From a checkpoint of a small transformer trained on Wikipedia: 11 layers, 359M tokens.
Each number is 500 + 50 x the weight over its row's rms, rounded and kept within 0 to 999. Layers, rows and columns count from 0. Numbers have three digits each. The size before them is the row's rms in percent of the matrix's.

# layer 3 attention output (transposed), 384x384, rms 0.0584, rows 78-127, columns 192-287
098:458517435519535442421536495537489447441470556467509422563514515430475510518489531493536499456542446466493609498461489537518541519517485493541502470391428343508437546435505551518499470462597568487512504513455423504439555502505522508573452509565498618493560482483506502508524449517490575462
090:477497499447517499442540532499548466522571490489531508555469390547470506398486445490491457458493510554510658399514486559546514403464381468517658516412485539590568545489529538511479473432556493472587564554530407508445541620529488511542457554577404526482559524508377489582432468485540514513
091:443570554428521461508510535440511474554528489498418477490396484431533583558475525466535541559501476530510470480475516549439430559499442474459579415476460501485397527494478515490498543468566556485601506535488511440544472459510581543541463464457512494488571469506535438474384450449509539500
087:419473438468453428579508450520466550435458519497543515480466502494528478452425504488483445555470501475476384475460485378484477584531518511516486521497480428552470512495437620590551582524487463523498526445540513440516493541444438599511656505489590591378478464399496445562487505444627450516
089:561450528416426523472493506567516555498534516504485495478479520520545616426469566445542464587500494558590480499490497495576502612557469480503528500454471573462461503492493519465438498490613477438505553541441346470521493574535589477429505617516473583564529580564529574432565559498502492497
092:418500527507555504428526588479462498603465501513411509592494512513485502537497453468579499496567438553524501527551503521485515520488409456552512499536489474549422522465520470490470480460574488585527548479534522494549488407459552504396502511567456535559510407497521440476451509510554538511
091:475488605464488494542443476501513499465468530516548545476463510461486564519430487482480472572552571577434554537532477549463504554479485526463533522531616473437492557466590474559498518405484461431490520516445500501506441519479500522503497518625578440501515476522585465558492552433596489544
100:426539472489479475520512538495502487583416421514521408474508491464535543495514430542502414449544487523570443523595541511584508471470501513499487503432452503464540508420492488521518531426494468608604506522563553507526526464559507527496540443423508566611501416534586454458398466519569474472
095:440544490522509582517540540472409494520478566523416516550561525497445402514502399435563588500507381497512507515564567568517538363565516476489540518545533462558520491574482549492487474420458523575446473530511477543414541509479532466443491469552608493524461479502416468467528441497532586481
089:435539525573518456583533533563405451483480460499471489445602500523437541484598514572514554521459592481488464551517485490508495520523572448459435401676570595512531523466463393582456556506494449591523472458400635459486498465555543440449435511544582444466476462517449449468524477527458553506
093:470473526480440451434445448477481500558467531457537493469447480485585549523477543596554543491485435440449502525506503465527544515532513487474528519502553559507437571436604504489439511486477494550481541442578488497530552453495486490442486496546490581654557423560506556500477532514483588488
089:520472464480554499444513477514544572529563473497525453446503496542532626478518539489521406459377515469503582503483482397533506534499495492534425532453505548480519516516502547481472400516470541442543475446566510484491551612570486533540470521513468558536530513597443565489501528607476472479
092:522501511531430518625461515480515489450408534480541492496549521468492457502521471469528464502592438398525542541582492540402537482487583532548419548565492371488583560471524493430567515491483588521451507513482541504497458435504484645569555518471509346478446445457514441481429452552588486476
092:514490458571482535494508452492488583532524525497496547567536500485491540507485516473513514526476549577547440527473546530505557565392521503549483601535542491510406483584564534499524619535478476562478471531512448451543495434479518488430590417461650532475475516462625505533607447422480523482
094:496581408494522470486531562495582505480526510476434631543521468590516522520473472445506502470500469555379639467529399496436516457500467579460559502469554574532556483577532433557470548494509461501420525465487545523477469450473452481512413432527467477516525479596535480508494408520452519535
087:520482564520565449470528511570534498380467427530472535545592437556451452520547517505475502621552484540452475489521483620435539485491414502514417469599556480509492525547536440546507482482435512514498481474401570520485439420463506452519333506489419417428555458452506487480508523513614525505
082:490400545460534545457431543553469557535539505477519506445492471524561464516528497553438517526530497572497416475537475460516446566374432556505526461525520498495509451488513545555497455496428392525508508525452505478499539542474497442447423534486453505526508476505594544494482601433584471565
097:486490413505532462480561534546456513496609500508543419472510450522451479466567491475543417490422573436477490442491491526534516446492487485500491521487488579536536396414433543546531522522491512479575471566505516509481566506444410449582498492505504549467554563506513538543544504565407488491
095:545474561636489442585474433535454567469558463518564563462479459478474564478529503549427501605460546551534443504534469523536499579476506445437449456604549552578502419524435482478590539538512487493461467526407547574545420481415450485534543552465602426435440565453511455500513479490542443512
087:546485498490471513425452564460593466449464511503537477511441460488504458475519513580412520464416479438481472436488470443533469534578501547473466392495490459448618444545471553540502442478465542432453490562500546438514589465492445466554568548356458451505439543499427489543439573606567465524
082:497542525537538383384483477526537487477548468498476401532441510514472481460547602475449449463377504494419539429540505497506464589371467445569479526508447493503526517534489532483478497555594495497483506519547464527524548566490535564545457528462501596539549582638472500489492496569453549477
086:435530501492528452483444548522531513539595557438538364535457539390487555455565541481420495555553467563526447500542512419508410600504442497436426504451411563530492479467449545483496531453578593528559598485570500593582452501581448497533574472467508545550495485528571470526479452464544566470
094:523550572588552424567551437544491450361475469484497538411463417498589498508532489545516546477470569464437525467431458599423499476493521528501460434576541455457601450599451403545544576559560565453518446502495542501499471502480553484598416493457492442397496556504412530485467459537493544482
094:569470515454535501484460557491623504523426447486513532553417459517514481448554562512496423552444369576493466530410557468443489569530476439548442518565472465464559489497519484394572416564473597466510506536371493422584543568433565485470498492496429468464531445459428484559407452467610565514
071:492493422583498488411543482608449500434567549476560574488479565509403526377506531487505403532492435501538526554500532418511446580533419546535472409451463505480506459478470608503426561483500498500500495481545515596502497493525528482481584568529581505463570557553462611472543402521507507458
091:472543557460478500542496521508522453564594528485468563530554444555449559504548490594476572429513491414364527477507542505431480441518489426465462499481508503573584467505487446495510539496501522491540455473542531522437474507557452532499486550574469522361451477457435382628489417524498557529
087:498481576546432536499590533433496479508504552511502509486503537485467514496461419496627525564685474481564488543595494480596528444499511516439590460505431529523535532522525519486452606478582396578534509495521569484519433370506478477389477500498587482473365483458503449476532513518519431437
091:470470438545553550453521507541500574418528459568542465575607435547483520527494437493527492491503494446511528513501525575580533463437496446562434511467493412552563429479411551476525441471493547495517427564559508554466576557464486471522502533577486492509507550484560534518523498567507466494
093:480423479509481537432507501516503537511522494442396484558411585459500489428531460460471474499564453465585498507385515514528502460406570445554523610460461445528522516511529538461499482476512577562582556537508407525606530466468465532440455571492417491499537517501583536466528435505448539434
093:487549510488567555550479535436498513473425495573387489567573572486495381577517526498438553514506514538482459556454401535450469555431611529567493575565519524575484457503444483609559514501516486572475486533576500573547516446480484437462427454518449461574393541437650469510444545547417491515
099:494511502465592537460462600480560570479562502494492539539583500480518572455497512479470549524494514614578519485525374490481555524478471559460525568548452548495555459586471467535576605511489479579443594505498467539580477474475433462499463482400504482551504531552564574513434509548459440510
087:456516396484447491486481543487516549462481542547427444466561496493550536541546581589420531516478516458421501446459468473452485596521572556503452422479473441413428480520450597546514477472540522462488444454562529442487603394559531515485493443423489566493521528558554504519533514471483506542
089:594506483518447564577476550490525466598544518532482559557426418490492460497491521523556451496539441502534527481508474505495493457524494481438509540504422527611598494514519528427558491470522548550516517519500475359492512467401500525525521547468433444405404495428397395543445431476554443504
080:500467450506541483418522514499545516524541493466467548542524533481536509452507581403466432429496459525466510498475449420477505520527495425541489593455432458431448467533479495420525526611493523444519539471533429547537569547566487554471535525477526675499551529481518485533579515564388506530
096:490477498514499519528494456514470473553501531425574454417502446485548513476485492517479479405439533474484570499418467477486481445469518509479578518420472471518513496409507507491514433419496545571569506627551504422485596555518487496558586524549500494515542477434473453564481449505544499485
092:548533587461518499560532419492556597409387467572577439511483491417448471455490495476490437514486529483480506562456514511528568549419515562535474527511520460537435464535480530559531485526584486551572564507378496474457443528483592574457515449496511585512403598474502464553521550408535502490
093:496521393493488561475483431504426519605539560492491479439425527516604543529429505490479559459411564457381558461482453504471470617455496549496424517523618527512422480545519483501474484544476516457473414473566460499523551552550548547434546412542573575576614497529506569499483517446411555597
090:556523448536431432516532483540475481499443492537419602494443503545498556472613485501505551445537462433482475437498468503546533556479493545465467458526486387501580545469620485577420538450478545547527559604462523461504485440499515572462446532531530492450460515519517397512493468447461561507
082:504487570566532491534514518571546511413430517513492541570405467444575466469523490497520497518556443609477441467454446481511551540469454504512535469588510467565553504498427540508485529492562478515520551455534434425525516544473517515421424537421508533444475463354473432521479573483559500509
097:545534476461497510510512545402499594445599453544478563543552477564417440464549515483510448462427504488580521531497567552451529469457581345599449564517446548507583470517510548476545492608531557479474494537384498468529413533528565519548523489480410470456500584532410458523557427474551418533
090:503538462569426421497454548529461579595461521523623533511485531533512599519484547497442507552486513558521411473500538411497442540489553500495505539458481536441414565484489533515504521475549551488553556435490546494483479489453458475494554470370626616484562511514547373460588461539500461524
089:485515518458505579441425594518496470542580496438407471606433495494429436398586521429494473484506388530536497497526487501471508537502533490449478547486440636564560507505469478473570499478482597568538526566390409456548546509416491473470411505533409459486473539432433463563464440402527486489
092:474536533447530550496503565464535444589537418499451514582522513543504501525556536476429602449575469538579477539506550490543492498438466372571537531501449454530529476544547362498566531598546543487510614427475504451446463459446493504506503418426371500543473454467509323592490497411512565506
094:481538418468479510533503441499441571512585522512493543527529552506534501487425519473444505518421519513443467464441513487465464574493465545477465479398530505532453428536485583579537465440491507455525473501539491463517553558525492486496545424436568592511571584523521592494624458433464515540
091:456475517451486463482523521433477563493477553571557598489517505522481458479493486447505497459476510517522465546496471426490478390561537497594496435508449550558498550413456486548474525501447480623569514497444530543493461546486531510524499521555430407547493434491546575481460592457445445525
089:545493459527511544498493563549546501474446500503477486586488524481487464535429503489531513507551470486501484536464532490480455545608500486489477429554369476473493470453457493459549516571501570496504556450520532447536498405458422537505525509477539504474506520474533478561528491588534446464
091:521406404568525445485446485610532487472460453563567464484469434565555528465535462578511482517426500485461494378490484363499536486539486454471493421513445480484530498534443570502531474556511519437466458428445629484496491517496516446537574443467599536361528421483471558511513481555583517509
074:393483536410527493498550488491494537467537532559461500476500494475558462578430476511497472533490549535524477569404453528485593553499452449495485517493516551509447509427525505531520486447446557432630468501449424490518551502520525510445376484521432534615562455508487540428548570407422493491
093:451529539502430521575419515510552395491455579503508504455513544494487398543470475533537478503652538471510498508527484511494479503485595616488526394486563531444478563366526451545480537470487518536533523525479581493564430379465503531525432488531516370465463442466588430460375502498515415525
093:423475514545551518449532509398540474551534548472544463508477526512461524547492488512532429455553516527417526453610509462478486524446411609451469452508509458443408507533499580468410514424444402527511465495601534552524415462485489516495422531539520546543538445570587542509491553464502540535
# layer 3 attention value, 384x384, rms 0.0588, rows 79-127, columns 192-287
087:464391447457508471516474463486520491450394537504505515413543613520549550538593371591458568485489475529546451529490534520562535524480520484523480550489561458468437448550425495533570526505514443536469481459464532506626541443449474457461507517433454516558516471553519445403579529526541526519
091:505378529476474581458526450428497477485551509506510470498512571456460491492493430562508387472481430492517551493517439457471493461499474628558476442491558517423544431515498403589517501526521512521458577432508468509507537496433519498353478504538481526438471564537534598487584482564521494523
084:519515493441497527489455522456525596628487549521384492569500508509516495513505445435582460518505538553596535558539525543460628542490539478527524518493457543538505499546536505425466434567486456494551513529483546575398462553474515448478456502479453512434486503604429502410501570539366511498
088:497580485539488461434532394437507511584484513517600487579482447518451440529475508525438395492499487466485487517477511449434442430535513487495440546456440600533448508539527541502499561453440530506488466428452525588550514393490437556493421425456513463442598426434450424529485430526445501531
088:617558522465485465640460471522480454368511584447523460548498534551463492563514477528515510458481583482636503449549469479553478522497522539583474516517490528456566469595454489474557460462435424449444529465478494592436475568568477413497540537505490480458499546472473478499460535491515413515
092:629500467512436559422473500561511509458437543563533487439527540540420473483464447598494533439537400441546395485566458430506500492526485591469441532501511514551496457552472438489496448554464518493486456491513534534399527460389472465491565431462446542591554457495473478341470468491588506432
098:527497528420496479495557579406561485412561512478469463533519584531483434563564543463536553482494511495555532425537485491471411471503501434543540533452522451520596518541536458496575508380465515503511599527421408496531550551502581518519505552519525456355391639538576467572543471526513478490
095:515445553548493534611483527505453550459439442562516531431455455528486522501494532512448490459459631504519463528550477504604526510518499463553535458534560508485502479372421453471559466475471444501527488561491444496501515588483415530595512513539509532510546415545539545614492508550551423564
088:477518441511486573523490465508486560470528579550461529459505485475492494566468563454564434461481464540461527558523510506462528543536519520461502490448534463455622491482553586398535421376486475453505508612549502477443429602472420585517489461490443407578491468447447431515401590534543421470
093:415616459483574559539478497544468490543477498468486449529532483568447386501466495428465388564489486596586479566566502357535482555598402544483432513536461525573602495541445458467537470519449476567486501470543487555394482536564482495534482552477537538434484578411450495499448532486373404512
093:355553443475562410525458466501496442523430549452511501485568526519581392511518402414403479544511483528501479520550535482477431518540479475459505524496500445515427503574530520601516515564555393503516507494493450482535528568470579424443451543479524467494550516371554466484528442489439491558
094:536584468502565515395575484474493434469539529490393591506486462488488571475445508490575603479511471509568395417489530517532491594469458535476541433437590548580441496486434568563491543492612506389531369496549495507469512472488467397514483491469436564420466542510548530505499442423523559504
092:591526530447500482497403505469524471434548510585469451380483484477471498467401547498442501415520498527429434442444533444489512368493561483562480449428525583474592502503463477517493411441434605524525434422512513546453558476591463504531519470541472512461486462521434542549410497538549506488
094:470422514508499542544541538428473475458549450440511426529480549442495527541558522559529527460503563385557542527465466574541496575491491451476486494507512464480436500523421496384517511582592461485503465479469512476524441497444554529547516439481539515604532553448509498538481590562541472515
093:547503486474532524512493480554512492488556520492499524463507501413544595527410457587551565496526536432548502577508475474516555568453533513439513437502468568501525544474465515487507487553643454466504429565523572460488422469458451492529529498487551558599522527582509444494483486498523521411
085:621477443501451406644471571540595511481509479561481523461479595518475548536520420612478415454532558498534474432532544518481439549511569479581475566508495532499498505545524431449543417520559548492444481572509492528440414436482488568516549543507531621517461472485437453486462501499502530511
099:511486558522486480452445427570514553483434560438469528464435517498627491448487490693488547568507431523489548610511480499469513539508524499498544562553411505539430568498548527505440554510571474508438517575500445467509422554528567571484507517527550466566506501534460459467509501478566487429
094:524453456453491531456512511530505506582468604522483531465443477510530522512454557469542511430500436461471436533493489557511554550501510501478489545420491513506488516449648563497511485550562525419523467487531518454516564481491412620535446480536450409548592500541449502406477526537513516472
088:422510573521565533512521480508473472485444503518516483537532448495482476517603458483509483592524500554562470500468437550451371502396451516425539522514459442586497484521502459515507501561536512543525472546561458497577400497554510524405481402516493472518574547500543509471436413469544554564
085:400411494423497534495477411432444512525479414432479487451556523510628482518467476489466476577532400503629541482484440507455476465542514585518554502510504534489541499503439466539538535492469476459468457392471505377556545503505500482395487405502478474445439440406552565518416552537510468501
093:512475483438391541554501459440472492454460547461434485510514409536510478441465446501589442496467399476509586538527443481504498398523485543554525480492545481510546477528561446548473526431442455470478464468477430422563535549530556547525432558515469465405486616498460574514549483634444453456
094:417437467506535554452493536545475517582525442517448487484522610468507527505527452485581515502509524514553558537524509551513504448505553510368473396491511438619503473469537484564448544504627434464496508507514511444519413588498476487448475534504455440509483453497535549547562530486520503544
093:501562533465462439548538538490488489516522533578563501557573501487489500519482433462478554542470610435541551394496476484414498510408488474537476471441443528491434498489554470639485435520569468414438490457520530566511411419533517443445491514515539558461508519543577454475517496499414449510
082:504526453499478494438521425454554491485429514471535445588505407468549452475563478408414526529492454555397626600445506592556560492487507518428504461483459468441432496474632408501536527422440560485542472470520589459559523509437505455441401484511400432476561439404418491506460544547426414494
090:468416456550533549427454509515538494501460529492458510459482520474500490451513472467607554544497509533629505468472503504521599530473515493525544603464600410517469519494497566427526463602586545532492452540507494471586401432454550384490601477519481485647497502557557559325503497522493515515
086:494494538511504472512463488504518490448494580507533482519476426503454480518486552536497515425521528492438471413467579555497531500473454498471499507522596391543453466443545472457475453417449562495485466480451488525443447550474515440594492536456403503480559451498445507447456508507572494591
092:487431498459543458584465519568501497554438563514448467460464540486550518493478528504488631496537571526471430466566517522453474546434515485499510494507493553549502550551478541486501462513507531406498445431479509418527497554525422449460470597537546462421507421534488457566529469510478591548
090:597543582493505501557468526508510472434555471506619480509529528524504481487395513511409498418472478513433522476477443469481451459516486463555483499464496521428483494452485562590537492464553567489485415517488534500491487527578460412541492490568532554522582472585508474524562472504504445577
094:552524569513508519607488485501445501533536460450487487504506575549463506502446523513542499447501559532516497441532531476488484472523510576550480512463413569455567534579502500462487434546502535493516572504488543518398428506520449547593609495543534520474495481511463548489479416380597430460
097:489542467510475443503541477460463401407511568450540513511479458501445497541415495525482413484519507421437452575514488539535474495486476495496478482424539565480375555562467474483461501467556446438541425483418462468480513530523502525532470482517603468479580567514460435534528461460494520519
086:391526551459517558600487453528492510549601349462457447497541581434479486495544440424489504573515533526467555490439526534469422405477501486504507589491421520516662525529553460526486506536431607587518459554542458472481484521474507510446518549528623450466458478462543455538479386521499469528
086:430569485484537536441564467466469396528472535443464517490569514475463514476500495495548586521423528488524505407515490447512542560454512441531516520484538499556465440532468510450516579505589412462438486508496547589643437442558471500366551504462499589572469486494460531509498544560512537546
084:473478528525462501557461454449399474557433432533499429460555454518529512515468410497427472486519475403479564562475560611493456397537516485608522527510493543424489485438369568514449499554447570545583466456451569505472550529554563429540448461508498503443537525453529535513451526461454542571
097:517543462484467484459516505522485406506530482505369562470482526515467434496528462489528499516481431528601479520473617487634528473528482458508519600475485525480517480581472615569531549458508459539353488456536397519514484544518488503441520522508446550389528462606499516469545506534505461506
091:452536459498505479412456575501433574540570511581476530476529457563501542524408519498474693495501587565492444527449521479349469418481490503464511407468496470582567455600528572576529474566487585478465498526553460506500548508591398432465495497505506425480511473522587566443497493506506431512
098:474502489508504421588437501466515495474524447477521457550461596526446391550576443436439382513494462618531490489457616511591579442513510513560460528511377478413533460525508454494489503466475501549464578373509499518437553531471512486532540546496472498491411479482546555475514440491507433484
089:525596509493510576372532516487394452472596486485456504487580508441464525453444464504528471496467476495581501527492473464483441513498479514469512571515428592505520503463419515425506556455540435499494445524578514533503502436487508526443511404460484507582474498532490548378436553488579454493
084:550505485471524513606488463477483558506508582597511522555583558467469502512437466427536523487502602430538522500559514498554610512540566473505487605493457490507509482521502507490545502565507520531465479577473569528390456448478506395507513563462436447469542456538503468442510492514548411496
097:498501518499515533411518491444503460460457479553447503428512530509581560504482479483420512480476486553422437455410459499422428522476456524471521449437550471478497455499499506450445429463500490447541471485544501522651597444473439546372545429537502485474543415424489557488453482574519565504
095:455373506494479574476574492377502477441506501469411469480517504548481460479540489522490530518523419439439548550488537551473541444617510495581488529407560499442619435448592464442536472496350552556504494500523460486508620451550579474508446486530475390472554538440530549576519541555498436471
089:513515493520436482509548503464435428503415605491531510485455506482490546468419425535485579530492512455490449463475451463503480512425526495561497481539435492499381467577478513529479518512563490435420525511522534566520402463570393496534521481495560475527584488560487476526530585617450494502
094:447457561464478440597494443531442495447459547502464562565554500503531483513472493548519517508464545384530546429603490492487525524509450544486469536522508481474607471500417514435462499458512434465454467552503447573497514479610525461511526595524556495472438527587483585417508516585503575430
091:517523474471514460478431575525602500483549405485576416470525510448432507499545467431464437470505509587463582533383536464504541423523557479562462521436437537530475514515516411605524490522505519534495602560490499448503522519449547580524549583504615473509463502454497512641444482596495440491
090:568557495500467524489495469510450540448477546449502471538489472476499549440464556499491545533506562450527520564540576530535545617534525417432516569573482501469572510554546578467552440530587420551447569503566496532431509460490440461593566456480514577490574524538460450496488517457591432413
087:426520578539463526455557427476498476495528478496500512588484440519569578493533562504553535528487541475475581545449495510418481467502532513432570459516519465501458525527484483497397529454467521381484480560439477491550396481602599498472427542543483490466485538478495423549597486441435546503
087:428512511493469450524491504464533524477496563516537503555483483447551471469484501428485545552533508502551469676539567554509504503540521463472509493478588467444458516415547564448474391525581409505573528468520399447501582542493558496482438548478446424518527528462472481487525648474436474410
076:576574460541488497513493589503550467493576454494540484477497639508434568448446424591475552522481521482469518458558548449445489475469517532463416411482454463572555489531530480601556530514468503621422524590498514546384451511424407490445554507505539488483459507484530440542540407505512478508
096:531548469541433566509619556449521498479524523536425550540453537528380572489540521489583588443503452463581505497503500519498466530550472523488497498532520479559580504526536406452502486505475558516496553529483513521419462515465510500497532483534453502645422495430458439511509473451496535401
094:618471515476562518583462525565467525453391516487454470539505483472492547496555434577553471594553547429562499562462500538525488485528493537576467620497495497499527560504441367507483502582569526551485593455523544550360550489452576460479507461461476550549461563404520394491481471554528450426
# layer 3 attention query, 384x384, rms 0.0473, rows 128-150, columns 192-287
109:490455608547405486537455502449476501484486560485535451432463481371499539460532533468471561511472540401494595424564423502477532507575518496531430495523413547557397391460532533395442503485468481483549489465424477505562432511580527394516514479600452542410522508511559514501494518479542468415
094:509528508485472557476457558531541521543497589429496360490432528333519591544550498606489529532496544496512466507528433507536493561527474501534400555449526465546415478508503455529477428482464563526567494568464508522529506572478423464525561482464411587473447538495535420528427507489497493406
090:457442488531534493496431568544492492502602476474532577446573466528408460518459467445412585472463524470510531462492581438534517452474509477483505475592479459517518489473515560517575561481533436511480528468486508509561463505527615420414429453559558478488522470567485460499513463539487472499
081:535559466524506388509529446482453443415450427632542514512452578504523435502502409457506428420453487588469416491434455491517488600538519520528453504431486505511506529616436503569453477485569474516541511489538498533427539517590514459460427532466608447523524497532470497512500489530484551593
090:469436474486582471496547456475459511371430453622515553476521450553507420483395479471484608499548537421403505458454465543506476469471453532498466398517462425388642565518550521525519510581542462528488545485572440562428514533480589658433504489452569437509513489467472498454510483469515499541
085:553543504525468469450568408431497511444523522590509493490413640467490473476560500586490423498541516549514499489427365600544489460482451461480576510423513537527492467504486439482469447409549569541597424450497599443545477414541476523504435469516576561513529457480511535503418546511519566531
096:529470495469507503560409453543498551495530563465478422490496530531505529516478566434492588526494473400566521467589561443519472426590585519476399491609504509440450586515557569503512521526575514522476515526426409473459499486499526495509519540500513552420466500533470577513627481537516466451
093:519468434480459505588503439446529524493495435525492528571519530515516533522505372536345460539493436432517445501497489448551447508453434497415401442533463568394531511648579537479478526513595519501554469448539514542416397502456421606502488472441496540483519408561520455486488510439567508595
094:513508471525478565523496545649577577503575516459444455533500544496508665607446536501554551437497505458627553456480534396529469449461485542481479471586485524555406458443453600549491533517490433584531477510404502452531401481522483498547481435533497552493457520572546528500591488515498520467
097:456459456529531470477526494477496393493444522510549511527430550469496532512513508563493429467495477612397465484456473517427600547481488471478580576449548491557436532444512480516533393566434484424422411535515554466480594512463508610508513522583561527448454413453486473447495469512410571512
092:556465559570536559451516483478435570534500500557519544506431505385450462470472435550622540483524403620484414435527482549478547520432520515532496566511494462600450381485485466435489459511482500519519531542478466525503472426468510472428536464449581517598446394428553493573450485467499525540
095:492500471470536496435476420462477462536530392423559537446560428603530446593497515491506464564550582458502473445449510431503587556554507484555470510494473569473558507426531527514533496528478492468539506447538507523455490519495505533475485458443555495440528491464474502655620432380523492501
098:573461524523536505585464505498469590472536490508479509481514512530384460455488457439372575561522464507564419456520488494496480470439556494506493513452486515452516391567448525497499534467472414494582514426462580628507395442557472487465428575404446498570441459453509557521621483504488529519
090:431509497491437419587414505505499524324555416461548563499492496456520464523564568497379430564517553498425526522515521505443461441584490539417429546496570461434607532470478522500530544539529550595512536556578521603439483513476618532511543523439430561376509526384466442538573502489487490490
091:446506496491478535486468605459542463406496509520533496544520473445542437442512531508508500491486531504417579567534408543456525504488456456555579552506415454541524527528466424452481459522425526457389547501477522466526545504420619412557487486615496512416513539487595525546490524498423457467
100:498415360488473512637489436448438416483594534459548579531491513450498482534443597524426409516444506511435499509467555497427568413513552520538477521464459337454491553580523523449491481496506458468423413536483471537553439464448633476515558477489495503513434608523467502446446541509491611559
103:493519525573518627463470521608491456475449548577501439501367476440550464495478478527557507419515474535523448445428451471543463462489451500473516389552427578492478500501504480488461552463454523516516593475438563519498488499499426428453442531511426428543545436511548478454518398510559502473
102:398504420456425430490455573595485448477492525513543496495503520483454498445524550489487418466451568464386636540489444537495524439590497496567516610534456420494447578514568445486526566536465528449356549556563475490455497569465584392456528573581554552501504538524562532620488609548475508469
097:559474455515447521497520509481459615498570604504482536478513446473530618429494572521537472511499566508494474590524556535474529440558555491432526473525550497567466488454414448541561561505545474562413481595488471532574386504445490433517498435528541474469480632482509583628487468509581473452
089:487596472578588555493456400562569490452548572567501433518408494402503509454434576512481447528588451384542441580484496495567477437540457573524396424543514565505493429483493565537468504575525563466534566439426548522525464466542490448493526512497461489501613441550465480448456474571528571500
095:516504566501549500467508567482468583566514548513523452517509458594425499360548467501528521426464496510490510488483530482476405526530500521499486413623583369598545458511422560503495515428476512445591482516514516479449460491487417463538584519448369412598461550485514490477373423589511496475
106:522397450516480417526542553475466554570526479520573523563485538586546439468509539434506487471465471557494454552435506520532532464431524447474449557508505413530524522456467389571479529587441509545542436452509483523534524538416546527616478499490487490518609469558511493424412472546537468524
108:480495520494389487583543463494495607543497472449473451472454528421501555409478464510534560451511598500587384502432507520546524516528504510552470470508480503518512500496474461444526523479511467514575593433577541500467467423501513445449546558552543489438447531451559658543566570502542551436
# layer 3 attention key, 384x384, rms 0.0471, rows 128-150, columns 192-287
104:436517526427548513480463463524458569494577443451471490442500527574464492566459559543535384452475396555507418431615550445563484586531424484493444505574526526542559426545491644503542459574461556559550483513478492525530430448581436519469559476463400463453490473525438521449477477484574634565
081:471456534502470496445466422512463465463540491497476597497411557652472428573486568503558460489474414528437480455551577438568471535454426481411545555566567508483472511470482675552557542530414546508560439539532391529530455465512441574514438513495464534420530477535459480477556530475472556567
090:566631486592584547513458528536515474539549481349520476493591478423511530461480448479472525487527567583489500497522438498479471481538485422593467580398484553541416452500484415512482462576490522557554578453489553552507576526476477404526644520541483489559497463511565469512415506526508499451
084:461491486497533480482507486465526522520524532549469594470494582567447573461524562582463504454496588404485539442485485495446503453509466538393480471613521525515493498517520559538521592514471506443476516470449408517448408433502433597471546428473422583443453523497490449478574417449525586522
093:622442504475495474545453521416522450481465488595437531468431538518531504397444521556485424533504540470525558493472498538468555441566525443503554558512526455568378605554477436460540554435569514440514501505475427377514481499506460531449441428451495519519465524508614472462499450501457506464
082:481509444407535527471517531508544628585519436469508476575571505570467540521530476481492529483466482474531601504488560480459503583500430566441490421508459470480541528528559516443511458578461483546515527567502469622474559491502478456476543468494503562482557507538440578459522426462534500615
097:484614565552558511472531516461452555558614540442490495475490472450369519491507431479508481457561456510488480411436552490524442518599468519441473518521551596429494394479449523581489528470441523530595613385513489516529494462545475527531402466564548433525543473472606547472489367472510449426
090:499355443475516499547575596539463464569511462555437555542477576569518527486452547524500407418494576445539474474475473503502509497531489533459483576509525415488473562451542543461524494409465444478551491543417435500531526464514537546527410427489545466514500495471459523525582452461507492615
100:597545478519517477396409445541499457478549456487547397469567454512488568489519502496533488462538494545486467510551514482607454562520502497460479466541487542437453409546467520511543458545508533553593556386474541543570453430458492492488570525524514511438500482578557551410537416454499516467
087:534487504568388504569517480482521435462452542423507474529559447399470389479509597380533464515538490525477562598646475560520529423534489502593478575459459456566549479470463466534518400482501526484523439555573537422475530581447517450481452593584519437598454482513523574454489573591495472426
091:558468462575468567542472501536525511443528528535472450496530499474562519435521461554555498483535505431542557548560500554557584448512431582506524519586509510464449428517474413508481544529630454496453572531476566414479429515438471505553433590504476553540462518556506554484551533476422523450
104:410431504451532523509448456401482502442536413502504564538547476602543498503512607600433462572509478469480557490415464548414541459522498477456546464456478506527543513534517557482520540462577530433508448575522456422601503472484514523569474452490440479428449471471498458539481521482456462459
095:473410467490517545548470580567465522603544513502450586492554557583414538521447432464564454456465515515616423474480531466454517486486525530513582594601547496440445552543476492469484523374491545523485516470443468548441498495456502439522462528462544566572519479530521385408534411534428550587
100:466531478504487534507512482488562543488523479493452556558547518602426500490500447478428565487446515479491492428496521505416474498474464503468479550470451543502508509478463587472488492468437490454541513547532456452545579567430431558472533530410424536561527423434439481573555468458448491546
092:508675504561493453407439518501447449398453403488497405444480392420535465526513453444521508500522485511446549577420512452500463474542570570587517511506511431517477467462436562579461482438482467496512568507557650546516604509405461450483526488477508500541483461463456522590472477468517480516
093:456459492451504452409469407466552464437456511461454517526558474435497569472402578579446501512495533509465496609497442486520559496483561526530516507496466486519496594458494544399552526452542503478523370493528496421602531496462482363430564505442472629491447481471466525562450526538422469468
084:506558479524446536518440551532510512563497521478490432429439497501479489468542474511594567514500409478610524517563416409515566469532513565479526461549572546492505493509460538513573537519495512533450493518467513521443519460455573515510410514425530475462475475570512554532508511487618526495
101:426533571493485430538504571478512456425496393474545547503484552510498437561549475385420431507470474597453487513383473431549526419442538531577544523458490454512469471429496495555589473533464435436472434529474518524567546484490476471458464501378440487507531427452444555624494543517380560484
107:469457506473525495552411425515526478402538469507440509445533411516542489450530559550457524536466561468352515515446466484457529496543600521514467456559500540536474498431435555574480508631454481533537547470592624497501522517439473452439596500485460487404464548539464551588518467510468526498
084:494523482468510523507536490505489478606482555490501578469513524449489500516487518462504454534486481494541455451578521483441494494493457483444472494570518530448539512485543515432455540563523516550443524501509458567443511501491546502459539490507531521527421519566467461458456454523549528539
140:550514592572499558425394564615420472556528572510536464421488538442468523399487507545549474443558479527560433520487474580514476526570436484524468457522497628478472462501480438507476495524474498573491511442479563521474498437554500463496586478494460553508463507525530493425497471520525543458
095:454539502436443475571491601504524488487485468509554528550452544491488597621589520465530440558484490457377491531530516459493490449452475477550449514461509433516489494534543441493517567541527479432568481496470476639402441522413595523512477584525477486477497515439574514504455469512435540515
112:479449554440482401484522417445519510502500397450543482556518476497469499508496463492460546498507491483493559491455427609546532550542422508492546568476448422479533524481600570403488528460540451481430534578489414431591446517474471560500533530412524460484543452545455546601506539513535515513